Weights of a small transformer language model.
Architecture: RMSNorm before each block, normalized queries and keys, capped logits.
Training: a variant of Muon for these matrices, 457M tokens.
Each number is 128 + 24 x the weight over its row's rms, rounded and kept within 0 to 255. Layers, rows and columns count from 0. Numbers have three digits each. The size before them is the row's rms in percent of the matrix's.

# o: layer 8 attention output (transposed), 192x192, rms 0.052, rows 61-96, columns 0-63
# v: layer 8 attention value, 192x192, rms 0.0419, rows 62-97, columns 0-63
# q: layer 8 attention query, 192x192, rms 0.0418, rows 64-127, columns 0-63
# k: layer 8 attention key, 192x192, rms 0.0419, rows 64-127, columns 0-63
o61 108:144127156153146123143156137107152095135124098108117161175127094101092177095110128136113141171049125156111159109114129083151077104132105093115148088103149109119161139117124095150135114125154157
v62 097:121140127082134136108079158122129120112143104147135167134114124125096138119090110129139099092110102087152092128099130122140101111115101100120167117141163122113125144130140101123151104140141125
o62 105:134117106130121135105105096138100123152080076186116137121112104106129137095120153139126126127175146130126164119140121164138155147091151130155149103143134105104097115061179140129155129157171127
v63 098:121126112094157114129131102115113153135118113188116184156125132156150165140116121134156152116163112149129116100119114110165172177092121119127129106122124096137172135160097152099142140157106131
o63 099:175144172135154161105160120112111126156103167092127116158105138118127118126152108080148090134146156138164100156156123112100077077123115145131120086144080094120115106118150136126076096102131146
q64 059:159108096112114088149091145132114121086121119115174081104120134133124132122116170134166134123168127160135111103129071180151129085094138098142144170112116138148125104124113105136149123100132111
k64 070:072122131131143117095127166137079147140136143171092114151160164103126146136111126117136159090114104094117139145123152132116104159113146130106155098105075140105169137143119147115137117105148143
q65 076:122149154156134129142127154139101138099151129126155119099096128166151105115154158108175129141147138170101106121110121099118159130110126111185133091137120156140161106166109111094155160099115129
k65 061:140173132116138146123136123110119108130113101130111136125122112121090096116148198129090143114115135129101171139132101115096144109166098161159168091155106159148113127065158114096175118124117107
q66 083:158158151096170157147103144113103136139141137124140165150095144153120108130136119118166134122117124112110163142143124114085158169108152076124117160145144139154099127105175126085094084104111124
k66 077:122133120110175162150120126125159148102115152113118155152123178146078075156134081139095128087107091121139113146151139145094153148178144109132158123138128142130082121113137119145093097100136124
q67 101:163129123124166108140122120141109097127119171115124076115128125089148140121112129147133104150152144136136082112122118112150121086113139142133102098175140113159131172155140107144101123123178145
k67 074:130156125102129068154140163111099072130125149127106117141127121092137168122137158118130115146150168129144088113113098130141148112082128152113076143112137081155159116139152133112152141137141137
q68 108:136141164097108115102140110098137134121164073146109084110120154076097154116090141164123134104142138133158107134139142113130121129134140128109145139113135145118141103124139083169101142159140116
k68 092:112120108091124146118104144138163161121110099114093147109126154137097097128103120145122119131146100102124180118141140155121136133155145080106122140119103158121082099154099109117117146118129150
q69 095:136113161114112140121156086116140118114065156090138110128109138169136131174147131138095077117097127153152107117143130143169112136143144145119127116159116143143120170111123099104105136164160146
k69 081:040130145131121144108100121142134104163115157132134100147105136157110151112129125159175104121113121140180132111103148112096066120122105168145087133130169108129188145152133150079143113142132116
q70 097:136103099106171093149122113145132166132110157104183183119146124165123144132134115118100108147115095098121140111138105178118087157153149127149127137129100122162085148131138151152152136116129146
k70 094:143123096125129124107153096051080111137141138109124149128142086127159152141145170125109130103095152148148094086137090155103133135080144112122124131129127107173091125154137130131142129125114117
q71 102:118172126127115108138156141127141116138139112128113132119143133176095126143129177108151148102088144142126089165116112096068135128128112116152155093118151140111140108134075130090118148149127137
k71 084:116111102130136169106143119074144114154116165173119162094170097123094126118149147081102130114118157135179136131113106134102147117116143131094150129158132100124107155102115137142148119093141135
q72 095:087126116110128136066134124142146148094173124104108185117118158083127122130153139157107139147174106157150168144160177097133128128144150135116089152109081122092099144109148146145145087174109094
k72 098:130097111129138125174080159117131188122092154148132169123110174119079109123119121098123166116109100169127158151116127130134122114129110129137093133149109147126133165124129103148123110123116117
q73 116:128140157106107113090079142128105135140097091114173100120098107102164119160119142114181121135182124140095137089147085159140128116043091083119132104129107157170162124119148123131127140135136105
k73 109:141099152144131137126095163130165141050131122130156101187104147136105095109123122150155120141171123108146109139149087162127101149135104118134129108134124152094099154119073134119137145106106130
q74 107:150137100118116134095105126109116119151143124111180127109113130120101132122094143147122180124107119117109152142112099136158104147136172145126114125105091137177141127141118124118141108154078135
k74 099:116115087116118152148128147127126152136109108092102121081118120162152107137122132088103144102136136110101142114106077179105123124145140118115114144097156149135088097096157139123121122132117119
q75 102:110106145147084146142098092125146122131070124132090136126121121135139127169115118128090148128109101117114116129136139165177092135111155128150150082127110154139146132113144080107103116092149131
k75 101:131080136161131094113068142134096097161117129079109128146126132123126100107139092150107137180121129140152158136105152132192122112099141161157110142098101160126153169134129091120132118149103121
q76 115:094152107130107130097143145096165127096141161134158170120142125130119133146117152100165116145117119109114136139106151112093165175103072139121139125134136115131159133123101164101099144102135148
k76 133:148147130120099114121137070116120123123084147152103132096124096132146140142104166126139106123122185126115091104114133083132158120134152122086103143159148103149147137108139098125123157139128136
q77 103:101088126159117072131104168147152103123139107101072096092138132119157111118152130120158140127108139150139100116123169089148153119144078152140083160122126107126165123129157124169100143095130142
k77 102:108117103119117167114105191089128103114128150115110116146124135142134137162157103097109115126110151063124106160123108115141135088149150115094106109145138080106119103112110146131146140120123115
q78 100:092095134140111150111100135128140107110116153139111154144121175131150156133123157111133125124073168095112103134155132092101139134084096088138097124108155136159066123107135135102119093102143122
k78 099:139074137149137137092129132150169150113158140147139137092132152109111106169130111110129141108171125102099128154147121122130110097177153094110127142153152104136076087135133119140127117128141078
q79 113:152165170081128108095111122084098132123144108112140127138121132086090103137156175119130136114109116137096147086113130137102121131135144127107159149097134149127161101157106114112124137108092115
k79 097:167150117090135108073112107135098136158120105143131108113091103128135132129118120139152169092095115116115163103104130152118130136134149126098175163147137144128131109125138094163133138122118145
q80 069:143139121122086080117094124125128156130144091159131153101109124070108135123144184086152113135119116122141148105135085133112114096084126090152116105119135079109145094093142103118134092123095133
k80 081:126164144124110103105173084134122131129097163123162107130144140078118138151113104147129104180151127143103123121129145164111151083127085153176143133118121135103159177131083151122132162109073145
q81 076:093130101156084075145132153157169108140118145117136104124135134125150131124130158109104123092099141164113140085116087108137125087133124133151109133116133136130133135118143104152120125159108103
k81 077:143130165129140124182116160101113076112121103139149116137126119141185121129081113139161115098147147163164116112102126135125104126111109128143151113129138100132107119133134162115114130179140115
q82 097:135143136148119089107151111154106102137116119095144108109112141137152114143092143104154137094107150134095082127121112135159151082113140143141146073173115111113150154159134094117136143133090151
k82 084:163115136104137108159138146081136095158151151133123128140147132133215124147128104125107183120106162122118110115119077111150139113080149153122142112117101094107127172108172138160118129167130123
q83 097:127124138115148150163129166113165124074148102162122103141139095110121155143144128089098067156150114125122155108156149090110113134109089103089134148103105130105111123120123144167088119132164130
k83 089:116153113114138165098122161145152166078127129133139098127128171093088120096102134135142107122131104133128195153177140109102147154150127135156129145106138176127131106141095115101124114105105128
q84 116:144155108133126165110157175141148154115103114154163164135119131126085132130155120076111117140133124190140151115122116144154121169117104115116131143088103142135141106154111090103147156144094099
k84 099:107120130132130157158122129146161186125151129152130084120177163133103143102104085139113106105139074118146189121129163119109135156156131142163152128117146165073137113099116144169111106114110116
q85 089:159137155136147124138116126146085150102117127098089138114111094118121167158118092119128046172179159116120118113179149106129170092110109133096122121146188117101127133160172128118129120161131133
k85 105:112121145111125159108080148136157135099175116108142138129134181138078096103085122143109126122146100136122183163183143127148117163175156108138141159117135170056146131131132097077124114120116104
q86 103:103117158108138089154095113124112087103119136147061130130116121139171128084131108164129123111120144123097104110127122123152175099107151186114119128173128131146118134160172119143107107148145152
k86 087:127135087131156166108112138149165107162116106110138130134157153143147133106129135144100145139150125142112143134181137133131143134138154125095144112129111141095122099130094100157102180105119126
q87 107:150172155135092108113100122136104124108141135072091123096143102115141135139072106144114106137187141139117151125153142160136180102097123146119089131117165137108145114177194110115103134121102121
k87 103:126158166137130140109105170162120117107144105123089158106124147138094085129121105192086111141150096152113180135153144130126119118157119129097162145125153177104149127118102074139129132137127107
q88 093:132094126066152116122141119111126138139104082170135088151113113165089115133141137122150132075099090151154158133123090148179120124153121115126153138118107166142141107122127111140147128095108116
k88 107:116130155125202118158141137133093129094125114099121142159081108107142122130151120161170140124154091119171100107140128173112093107103115127130140099132113099156067130144136156119109104122120134
q89 105:145099137158120129185138109135096102102133145134109100143158120165138148146158148156124116125097123096135115135157165088117140138118098128114105122092130109132120171128084165140119132128156164
k89 093:123119138153110115118137136130153118082099186103108112147092137129099147129148112146135152134114128129150109122142135085161112129125122145127119127162122143135169153190108157129138142151151125
q90 087:139119129118118129104148118134159123178091120135163150119144125136142150143146068131099110127097154125125132123118162155112139131172159130114132113106133085156121107118116116160102112119131149
k90 108:170142145134131113199113102144065107170136129141106151116124098113157195095120124145080103140134113112095096120136145103135161086155157149148097130139150085131125146092131127108139138119166102
q91 133:132118131138084109110156126131142126069113104110162129102138130115109151122115125099140166108087089152085143159127129138099087156144115121097132148108141147182109112123127132106120145123074122
k91 106:160135128108101115114145091110115128127092142169137149120109129092159189116132102075117192131116150114117136146149126143147135094071128107103095136132163119152128102099124147117135148132124154
q92 112:143139144119128131130118096101156088129114146156094157162163121164139146111149094129086098175104117067149118122126158128120156133129108085133131135111119097083131151107137129123131082150155128
k92 100:099194137100093126111106112158100097111125153073152125148113120133146150159123128148088113134084145125152130125124100143146165097162127106109144139128116106108142152102141104147178080124143143
q93 103:143170099162150154113146132119132141129104088146116146123112142113095155116133103125166136138123156104123123128114119114140144103085140140171138100113145131140139103191120146103156171152092141
k93 108:176113118139126112164074140168116122095145125148129109134137157158080106133098142158128153095162113127127126127138161084132167114148100074178159119150141139139143124149138106114122120145085144
q94 100:148121129122146097107129133116086083115128063162129146117092134104124151116115110148134121069120123138153138109128123202129109088156155111148114147158108121129124104125147151106119128157136121
k94 106:132120133136113082140106151147135128088095110132135125128153161166119105103112154132092152116098124138118156135109169138122141136159116135159145150155150127122143112120140127085132065139123122
q95 112:107171137111157167086116130142144122172119123144110121109169133149121116138094121097140120180169139119126096102141088125110112140126080139151171117111150131133143143170083149100126159120143149
k95 101:170098101134166121101122142143106111113115111119136104105143123125133116149127101102147145139171187157070087138119153115143215137138130162113142153141158123153121094083115117141092098124154140
v64 081:126129101116151120138103075137139152091094100141118121095160133165115103152123104140126104118169121136112064139125156126095126117188149140172163146177131134083116119166123069126111137120105156
o64 081:084133148118104123117091141118092141123102136117115122142124109105153167090156118116132116133133128149128140119177092103108112115142108154104105121137118138136141174101176119156150103097140129
v65 085:159145125167155146121163103153118128134130125130088125121100128142140128123094118124160138136118155107105117147125086156110180149120141110161119101129133157098150128108165123140184135116121126
o65 086:129151133125149111163123110125127154115143135126124126112144102150112128090184113126095094145116108146182117109176159150109127129153161125084079146109125086146123114128103123160113137112092123
v66 083:150168125145145195127121135104116181089122119133123137149116136114116162138116172127088146112146124108121124127086132164114132127118111136138120133168121085136094138145105150126119108137090134
o66 083:097122126097135157178102104122139124137125124098131133127180127149146122144104089112149109147100156120192148111113142104137168129130122114133100105122104140108147140132139160138119075141116132
v67 077:156126145123116129089143099151140131125084132135089132100133141128121169108121115151125145093171105154148085121130130135119106148078124122072150113159121164122114172117154150112130110131128114
o67 082:100122089124158135164135094120128173169118114144100136184099090128136122136126125117144095147145106131136140086177110127124123105163154104113133150090149116119145130114126112160077138127146105
v68 081:137065062086100106085133102150141144135171159145127123087104117102128082133109084083083152132135157168143123098130135117141142131129135114130116116093135144105099130140130117102172130151148162
o68 086:167114195117129125128158201162155114176147164147136094149139101095113164094151097120106129121130143110165121106111103085120099106136149176131147145120111146189124137096136162184098153146135150
v69 083:135116117129138119110113123139112097164081109092126106124159176126108133124118133134130154167146092129184142161132140125125123126167149159083144133140158124101129100137154130147093112152151114
o69 087:095100148145169172122097152134136141089129138158133126102098148110148127163174156088168167138130156106094114102130128063132052130099161125149148127119131134148114116115110105102120121162157142
v70 079:156110168122150147142158170089109135113103127146174144153129127161144139175128113080123124128152155134175135090119164116128131142130122148148093110137110136114135118148139196143124160188123161
o70 082:091142137111109149117137120124113152142131134168136115167126144108103144134124178164132119116087103135130090134113112142073146182107130119109181136109140136136165154172099148128137141120116103
v71 080:133159129144127116098144116110146100142101136102122132125109134131137131114206131127139132135128118147129148118125084170109149137134069153124135162146143117149140094163134099143128169091179112
o71 083:139094140070140135156114155125095140088104097127136094142125160137132147116118164121143154116127090135126150143145126119142106164148140108153082158066130161155115167138133099123135172100104105
v72 086:133148149156123076081111109137120102116188191133122098113158155116128120136119116126133142129151068151110094141115157143136163132123117124151141129121128102124113150107104073139138062079149078
o72 094:104106148139138118196092154122081090101099162138098112126119133170118123071131130140161129140120167150108151095162113104096161139119096127114126133126132097141141144117154146153100133094121165
v73 085:161124111164128179118091129119102123094136144101100105130122124082104069109095131080123130156125186151155144151117140167148140145135087148155151128102113124115192113127092130109088158105123147
o73 085:107124147133130128074158148098155123149148096124135098134100141147121172133112158116117103123133125112127090153151077107079120103157132099165131165112146134133072079118125181134147120143101132
v74 079:118142128159152103144190094091168114153097147094135144109133120137164158150131156160050119146157106117096142105093133098099108146111107068140121145164101137159099151122149112131146097111156119
o74 083:125126141109137142132128126119098095114084084188137113127118137108125098114101111131136139083109140153102121158134142182121096084107134171124140113122135180108149130139166119111104116159125139
v75 081:141140117120112119149127154113124104197111123162118133131139154171126141102153123133125144105146097162143141141096152143099130166126141116146170115141096155101134163148110127111088087145156155
o75 088:096119147132161194130130119140153151094081146089147150093170109135149136139142102124110125163138141131107125133139107182143091128112125106110062140132160115173108112158183112105109118080124067
v76 078:128113105084107118112114139136131128089166138128112117194126143060133130121087100119114108156107062160129128118105138158151108106135133108116151138112096117127173105140140127133108108108152146
o76 083:109130153121110111113110117126150136155115194138133120101150138138151108157143065141160136175143172082101073138138133119108145146130115132163118188119133104117169150140124143133115122136110191
v77 087:126115134129142087119136146108157146138103132137146138146112076166127137124129115130150138138114125120117137141136093122114167135114102124123143132106131074112063121122097130111096152116141055
o77 089:101142156133134146134145125108096107140118098127083053118161119171090071118081104150124117114133168128143085126170123122140106120117113132132123128172143152157164136144131127124118102138121118
v78 079:139089160108165122157117051094158151123127181156135115140126126131135121146097131115157117096149095133085093157128118137105140096123133142121177115131112134131116132101162142116123121107128151
o78 079:131113133083101122143131181145142100142105177126109108104117140129156138120116160103138141124132145178149122100133095134152100130143105137140093148160109118090172150117132112090118135195103150
v79 083:113158151127151095126112107070131159138114157113139137125095127107130140165149146164081163140148187128164123112163132149151136112129134140123125145151100140105080152092137101109150131169143101
o79 083:116106095119108136137134122165128146114140131113172101094139146143157090165126121136128102121153111114141101124143139162163107138145129150130151065121102121149136155124111148179138143195110124
v80 091:134119119149177135091100158119108155161110152121125117142162113133101164118142105115121103120085149062121132116137115102135180133136113142108110079159140157115168111127110093146113092125162102
o80 095:168177156137157139163157130110163097122134092159138115107133171129108129120116137111091116132126121129154124121128111093096118148130141108160141150131163095148142104102127148148132136129104148
v81 089:097118144166116112103139127139136157142157117160123116098097147121127129158127150132137117090137102109097095186101162128112106167072098120134143121137145135129132131152167129162118126097140175
o81 095:150154137138130161146121150142070091104152168102106129157129119145147137139130141120086103152103143129107123075141143138138188137118098122119106172132111141109143174140116165133117119111164182
v82 081:170134182103156167152129108129113138145158123129111085159113109108073122089174078156078144108186130114137124107131146118123097129138152142105125145111118150154143121137169134111076155137151151
o82 084:088164134153144161126132120140085110085122163162163138122145158137141125135126146135108135124102127145124120120144110165134141184107137117082138127154114124159133121144110155132107137146084097
v83 087:122159151135147117119129163121142117163170144132104120112152150142178104158122079127156127144082142109090144146141141101119106123162089146113126106170159096122126115102098138163147111168163127
o83 093:180119136098129114141125146124141149085126146125107118144116156148146102123124135105125109171134127136134141066128155105142154107116120138118133155113148153137146127113143176126155129122177111
v84 083:171104108128107131102164180122078089133137146171143125113086084157160116161109132127097115141112110180157134105127126118146106147132142148138151122126136100171152079160112144147150141137162104
o84 085:079117089132145158139164152157138121104129109154106118117159146079130143151106164136122090129139166078118091162090101108108167108120097129148111125120104106066146139137096166111124131153129139
v85 077:137115109118101100118161097131087099126138079099086148122112143144104124120070134091120168108158148119126133151122127144121130158119146119153140138123117135154119098125171104113137135148098115
o85 081:116119128168172129123094125121094163143168143105128105132139139064161122122171155118139107126122157130140154129157147089106142071110136126114095103101115081086118099116081127173152127102102096
v86 080:129126145104126144163126154116157159087098089184094112086126164103162136132126133120129192088131102100110145093130089091139154124143120113152108129166126128129149137139126173074149124133144136
o86 082:165116099114122140069134155087118134125161117141181143128156099117133083164149148147141100162097150139136157131129160160100159126131147102115129114133077122079142170096139122118127155109103140
v87 090:159144105153112136140091125124137085093135157130140127124146193102094097128102092134105164104152107145096114134149125100125136163139126127128143168093133150135116133134143122114128125148129153
o87 096:089133134137133129098154155109127125130149170148118176143150139134118151173126135167103104133125090145143117140130149148124133110133102109092111126133096137110115124172111098135103104111108120
v88 093:125131127151136143183122147126166111108157130154147088118131115137128097135074144102075114118115123150197138133120128109185108100079140147155141106103153149105129137121134148138130116125138105
o88 099:085158117123145116087132100132104137140113126115138131135124146107128100135125152161156173119159136087114146146081130167088115131164088102115123145103111104135138094122102148096114096129092131
v89 087:124076122143127133121163156122169116149123121098116122128108149136135134128118132138161105123113151113140161120146114139135133171125156120118093161140148104117124118113102176125147164151131107
o89 092:159175158098110151105110090102105163126133116131141114131120132096103126096170121156109153102098105121150100156083109143143164127134174157138131133108105161102144131146095111163145100093079130
v90 082:129126129088099127109114130113174179161131179116064110125107117121153072149153148138125125115127186148125144071149170124169139153159125148142111118143111118112133108135121118160109136151144133
o90 085:138143159114122119199137135096133119116139140168145110126153123138123166094089095122140106142112118120168149104079098120123122130140114159124173184145150132130087113102165176151173043153140135
v91 078:115135107156118159098156137127106161138139096111158109128113189124121138165138140126166100186090156072139131159111117152146132128093134149141136143152098144130122152131156169096147092123131116
o91 081:116079144110161135137126090107171125127092181115077123159142099142139130129116162129103123114112140080130089128134130136130099127173103144119127121140130116095091139133078139132114129126179152
v92 085:143115112104134162140124125082126133137135150138139115095134106115129132149105146116120156127146142128102114175157169165107116063137097113153117123141127163123148142101144124108132117103172133
o92 089:139109094122099094116185086100159131117130128126103080150133113152128126149149136151115104128125151155121129101095102165112107125146133141163095087126106153147091094108145138159078107173094105
v93 090:141080142094164145113124116141083138162166167153115149115114151161138155119136084158116178126147114124109101138109137142132162108142085110146118143128125101161151107133130135113129142106094151
o93 092:142111159087130142123125126137101140132127155122144116078125154129116112104099144136066151136203106128131119146142102179119158111135134146147135143103184137157121144123113118146122180137133124
v94 079:152081154087140122084123175129138125090060114113079160155102150123128109072124151149142093148125132105183110132127140121144110125148128129166116122145130107104136135138080110127136119111113126
o94 085:083098089198137158130144145115138136149141148139126120112098137104087140142093118161156147171131144093100174119129105133142164156154153114132134167163148128141147112125108111135127099126095133
v95 084:141116129136123137056131137126097148132107121120127141122124136109160125126174123116145134126121164145102089157127148121076151088131116092100141105122162133157164120140159131221116136134147110
o95 088:135100128091121122160136154124133136080132106141117083117158113098137128160113174078105124120157104137139126105096118070154118136105122137118187136154165078114138106098093110145135124121162131
q96 003:096122130140159139119106109138134100068129107116071174166147098111112137151118121097164156105123129126154143129131101119137128133159136129152065110108158126091143111111116063128131121102090139
k96 004:088124112080157085101150159147152108062141082146152126103151141125149124112160124119128130151153091132117188149139118155093115129145106140156133135175168107103109157162207166159154151130110105
q97 004:125141092176114143197136100081151125164079144143079131166096159115124138115147189119142127144104169157119138132097123142140130133174148098137156080101080110108138130122131152138082111149116135
k97 004:081104098091180095092163155133133100085118075143162143117146111103137135128141117140165101106180072111112150141132115152101117141123109098133128162186125094128155195132121147140146168147096110
q98 004:159116121116111112124105124084129127166086077132153136136141122115124156123109129137131149129119126118141122170115088096119115137157136161138134114138117120115150119134136119181126076143156151
k98 004:134127109113153111140140119159134098057106085151166154131164103132142132129138147102118134134131102120085153164088151158102131123112110118145164152168127089133146142177183140099132120121101080
q99 011:169126114143093109135125091084134134154147113148124107171157129143141110136063174122123129102178151116075148129119112135141130127114136113118110119103135141121150100160156124096140104133137115
k99 011:118114113118186076141148145133121100090082111155135096118169108088130103120142107118132145132128109105143125185123128160103120139118090167137133151150091117130152181167163135134116106147087128
q100 014:119119134112156147102100148157117129097136112099116126109089106131109111139161116102138109163126108135153063136133149121141134167106118157137146155175114127155099138140099123145152159156107136
k100 008:104097116074158074120143149120148113109149084128118154118144118111140121129132153109174103145117120100132162144121144153075133105114102151163110129133119118111137155145169175115123136120092145
q101 025:137119181110132126111123153071090143086120098124131117143117115176115107139098113105155117165071125141152107157133134132115119143098088100106083112087086129133151115112104131097125131104113134
k101 017:125096136107116141126114078152129130132171115120116153135097130185137118141155146120142107163160120159127153076174145116151118115159123096155134137143140130110117143112143104154108136115165135
q102 046:118125105104129122151128092134139145176106139172122116148116107072087155080148137120102133108093129130115097138108122120147097152146131175119191143145101142135112149124121111114135130182132134
k102 036:141119116138144079149155148096143139105113125140154069133160152083113159137120132143135132124091130095158086176121104142079126165108133158138112114114087137118140143140129132092117118145090139
q103 113:094141115128128111116138156181103129117154130107151133078149105131157096115168126126131125108177112133140140094134143146150128111136158141147121144163126124141118143146130161155160148127127128
k103 043:093132119109155076145143156109120154138115109107138088113152121062126121132132118127137134115109140117127095144098102174097141149123148156141106117117081146152138132152147141107103123137083114
q104 101:125156120162146112145120150140123134131163139137133127050137142183155093115161145144153117117163118104147144086112106142109125108117143125151135155108148127143125153115114162138152146095093135
k104 107:129114111131136132114097134131156127135127133169162138093125128106125136165167169154136135170131167115131150142082119142103125153106120157132141157084167121126150119125104154124176152125100143
q105 132:065163076114103101132138111134119097138126093087101127122139158120141120123159124143160106164122140151143122140108100160160097159146156117168108132142158143090127129123132161115096148126167137
k105 142:091124162132127092136091099147128093157090140115098138119139134126106144122158121147151103147140177114136129183125155150163140143165159139105102133125142119112123133120147175130106177142142102
q106 123:139125094125128167128149124134140118151193126100176106129137138158149150095170147147142070126139132168114129130111119112169129094121126122155132151146110126175111144147119170134094118130136121
k106 137:151113097103139121141107105103135129171144165152169063128203156089177127081148156165141132142092091116107168139161141148115107108098114121147100131164143132131125095171122139142134129130124122
q107 139:099141122109087123108091124136135129150135138095120074098139121112125146102129154131100103138163158123121172133057096098121132128125106124096121115159129117141120176156115095107185093161143124
k107 149:131140124079063172120153111128130154197118159107158103106151140116158128099093131137122117127135156134124165125078095131107140141148098143080107140156127120117097079122108089133151156111114150
q108 140:146162104173134129130115136139081114112151112119103101158088097153123176143150101138073124104134159126130144135101086147122097160110154158169118148130105102137107151094113134129146127095135126
k108 155:094121150123151116150173122132096115107148135100131155157131123140126148148092117096099091126136145133100174164119121121122116140091163107156147125136151160098121135133127129146121125157118143
q109 140:107133097115137131131171102116133129118111117148099099079112095141143156127127109090121179139109106088134122127147163119116160096138081103157153108097136141161090121147115129112126115157111150
k109 154:137137095131116143139125115120142111142111116114122152094130119115095158144163100135109159132135117140127101159163119127152188110104143051109133157100138129149112117112106171124120084142125160
q110 139:108136135138112120127156104128085117132058145124155164090153156110125110150128148158164103152124078097168142159158108111119095089087152129098135131104121150097114158117131135148128165174132103
k110 151:109120085103126106148130136148159110119077140091146165107158118115106137137149141169149137117109090113166085121182118144128144122138114126109148122102110153121134140100165144146170138147149124
q111 139:123106115132152101129168120070139107144125159116142141133071107111169124132099097127115091149120114138115119143135169148092086148138139127110127107123103099135153121108101177119119140100144134
k111 155:144130107120136100157134133120113093115138155145142081134117127109131140194129097125140132166094156114109162145149175120128090090117123135119127116108122153137123142095133125077150137082119118
q112 004:111154083150116140091174150093122123107136105140127145085125125152117119154140135151178128059157106114134148127123123140112162108117119103131109164165136166122119145108147130179180163106155120
k112 003:170147099165130136150131140075108146121136142124135132132113102154109118101103147156110110157152134165133168101114131104154157120181129113094112158088137161155152102113118117114113092082158074
q113 004:097153142124106130106143099124142138139088118163124108129147137166131116139119139121163119090138134134167099145157098151129125126094118118123104147153125162139127130134152169126144145137105143
k113 005:114138103085188087114141184120126093089104092149164162105179105086146136116150119123147110123165089096109160146114136150084128153130094127149119132161104108134127154186167121136151129139104112
q114 004:108139133103129134132124158175125189131133122103131131134117077138131134123091100094147113155138111128186129144121096138109156143079124123166116133097130125149089145105085119169125118103119144
k114 004:149135117197106124122119084119126145161143189135119163129078151149117142149119143161108135102108158142129138108162106081166143158135164119113113137102129158143135105090128107128121108153159119
q115 012:150099175090120164123146124080115124101119141122150103137153109184139121168157117097104105156151132128171139134106133161118139132108111103127089120064117140096148111149111113112100131109121129
k115 020:155146158153075191127108085130117161170157158104096154128102145178107127127098131128083128138112156162140092088150143111165119111133153100112121108093151133129113089076089110100114124118160126
q116 020:123159076174151105168145123169152129168114145160128134122123145053129150104153148147138131106131132124096128125109099107160105157146149146131168145160126134123128154133141121142153113173136128
k116 030:104107100107186077138148170129140088075099085155160101117165113072140120142146118123169131136134110097130159171117124149084130138106109153139132144152104108131136167185152156131139126138082115
q117 032:096142115143118114129141119176112137144127108141120125100120118093113108103185123108110129134117129140135101132112139133150111145138137157135159132170105136173122135133109135117175153160114114
k117 041:117122093123170061136146157113130126123101084132151086123161131061144123144126124139174150128110130103138126172109108146079143147095107162149124107142080114125146173165166160123131118157082125
q118 058:114130124141131126131135154156129103100159132084144136095144125145167128131123131145129133113185129139123175081138146140136147100133150121143102124142152126114124121153170137151123119108133129
k118 046:133155152121081171114137097145112144144157152126108145125109114210109121092123133123090104120144124152118123073132141115169133099155161096107139143123163160122116084088107100142105161103176128
q119 088:132139132135138129124111162165130113099160131071137120094137118159176119134124134155135137111176107123121169106151145138135139101124143118154109126133149124103127131133153148163112114105113138
k119 056:100142144112135167104114129124147112138144154116127182105147094153147120099159119101077109106142088144077156090126148117176141114141135133104142143140182126130095108123128118177132139108144112
q120 101:077135110090140116103174161117117129139088102099146080115119167089128108106135097088111115091127143130131102136150153137150099120160135136110116118127112132146157150160141111151140094141169103
k120 086:091139102110137108135163127138131126132130070131147132097127147098145090142145089122139082099146162149136104127145126106093120073128102145113137135126085097134114180120128137157143116107098098
q121 126:147133039110111139113110138127108113092143118134101137144127122126128125127074160072096065145158152091116115145146117147117107110134158139133132163101114099133141129147121140145117111114113114
k121 141:090141076129128103102108098132117141089148127111144109135101112144110135085124157149120066106171145105076116079119137135107107113127144134120158106090151116103149138138105090143108104134108157
q122 140:143107109118154138176124140179156126145143130107138107172129160134085150115176128102142099160104148195101150147121141115133149119130171149127150132110103143094085124130143088082070136123145131
k122 152:135134084097180155160134151134166178150146129122150135114128135151155131104141140125121101180091124167087117156095134162094124100080165123098126156101130087130116086125172100126134135133172116
q123 139:103112108147125146118115114061180172123146122153100143072131186120153114108114086148146115122097129157078152079128103138147147158113117117158154112146106113110090153144141113085155084140125154
k123 153:111132132177094104149114138078153120109139082158154146090141131116138109182060116166141130158140136128129131071116167144100144167130174113170142154129101122128083131158106098123144106147132129
q124 134:119147119094123104146110176122149117168100136122127059143095132106155148113153102109087175139140073142129143116156139113146129120085140113135124162194149110149144108157143172119109154146094132
k124 143:147132095132108095156119158113128111109139124161116072119161134139147145106109079098071147141140120090135132136113125139114118121095143156102145167142135097159135149117127118097120153117110087
q125 140:117116153148171154131123115119152138116106122124097138109137166154087162151140114145088115124153135152149136138121124117150139109127131152125119096130124108122126094099131112136143149137121112
k125 152:142122118125111136102161095133138171125155088094119147123162156115129122114134091115130092138139165146140130106141135098131116130108094128155110134129133150150174137089148104133112106143149084
q126 145:117108125141135139094115153113119135128134104115153184135115185136136119099122101075145140147138095111112088119087126142157147115149138143144101124110127137105091168100132102139105136102097126
k126 158:157145128146136104144142131135128139123135089142139097196111126143138131090094113122146126155146099118075078129154119130211147149150147124143113093129150140145121130086161108161137151106089191
q127 149:095115080142155117131134102141072148135101125112169099150108128124148188168115109132135144168109122134155151098119135148091102156105154122129125164129155124118155119092115128117121092130112134
k127 159:125137085136110131152140092152084121136136165105140132163114105112145128150115183112178136134124102108164150109130092141076141114166142099129129156122143088135129133134121119115095111128113156
v96 111:136089105108132136139100147133094117135142122116119105103151130107120161087137099107151123116077126129118136141154137157123105149106096139125113109127130122115219135160104166101123116102123138
o96 121:094181095175111126119143187099116090107109167146148168117145135097139127070126145121124133142156107142109165098126120136122167120121145139119089137131131110107108149137127110124155115141145092
v97 118:140139152136132151139140119105107117146105142148167092154132102080138093102118172132108153117149115140104103100127157140107104107144132120099116119131109160116152093142113107141096126099123144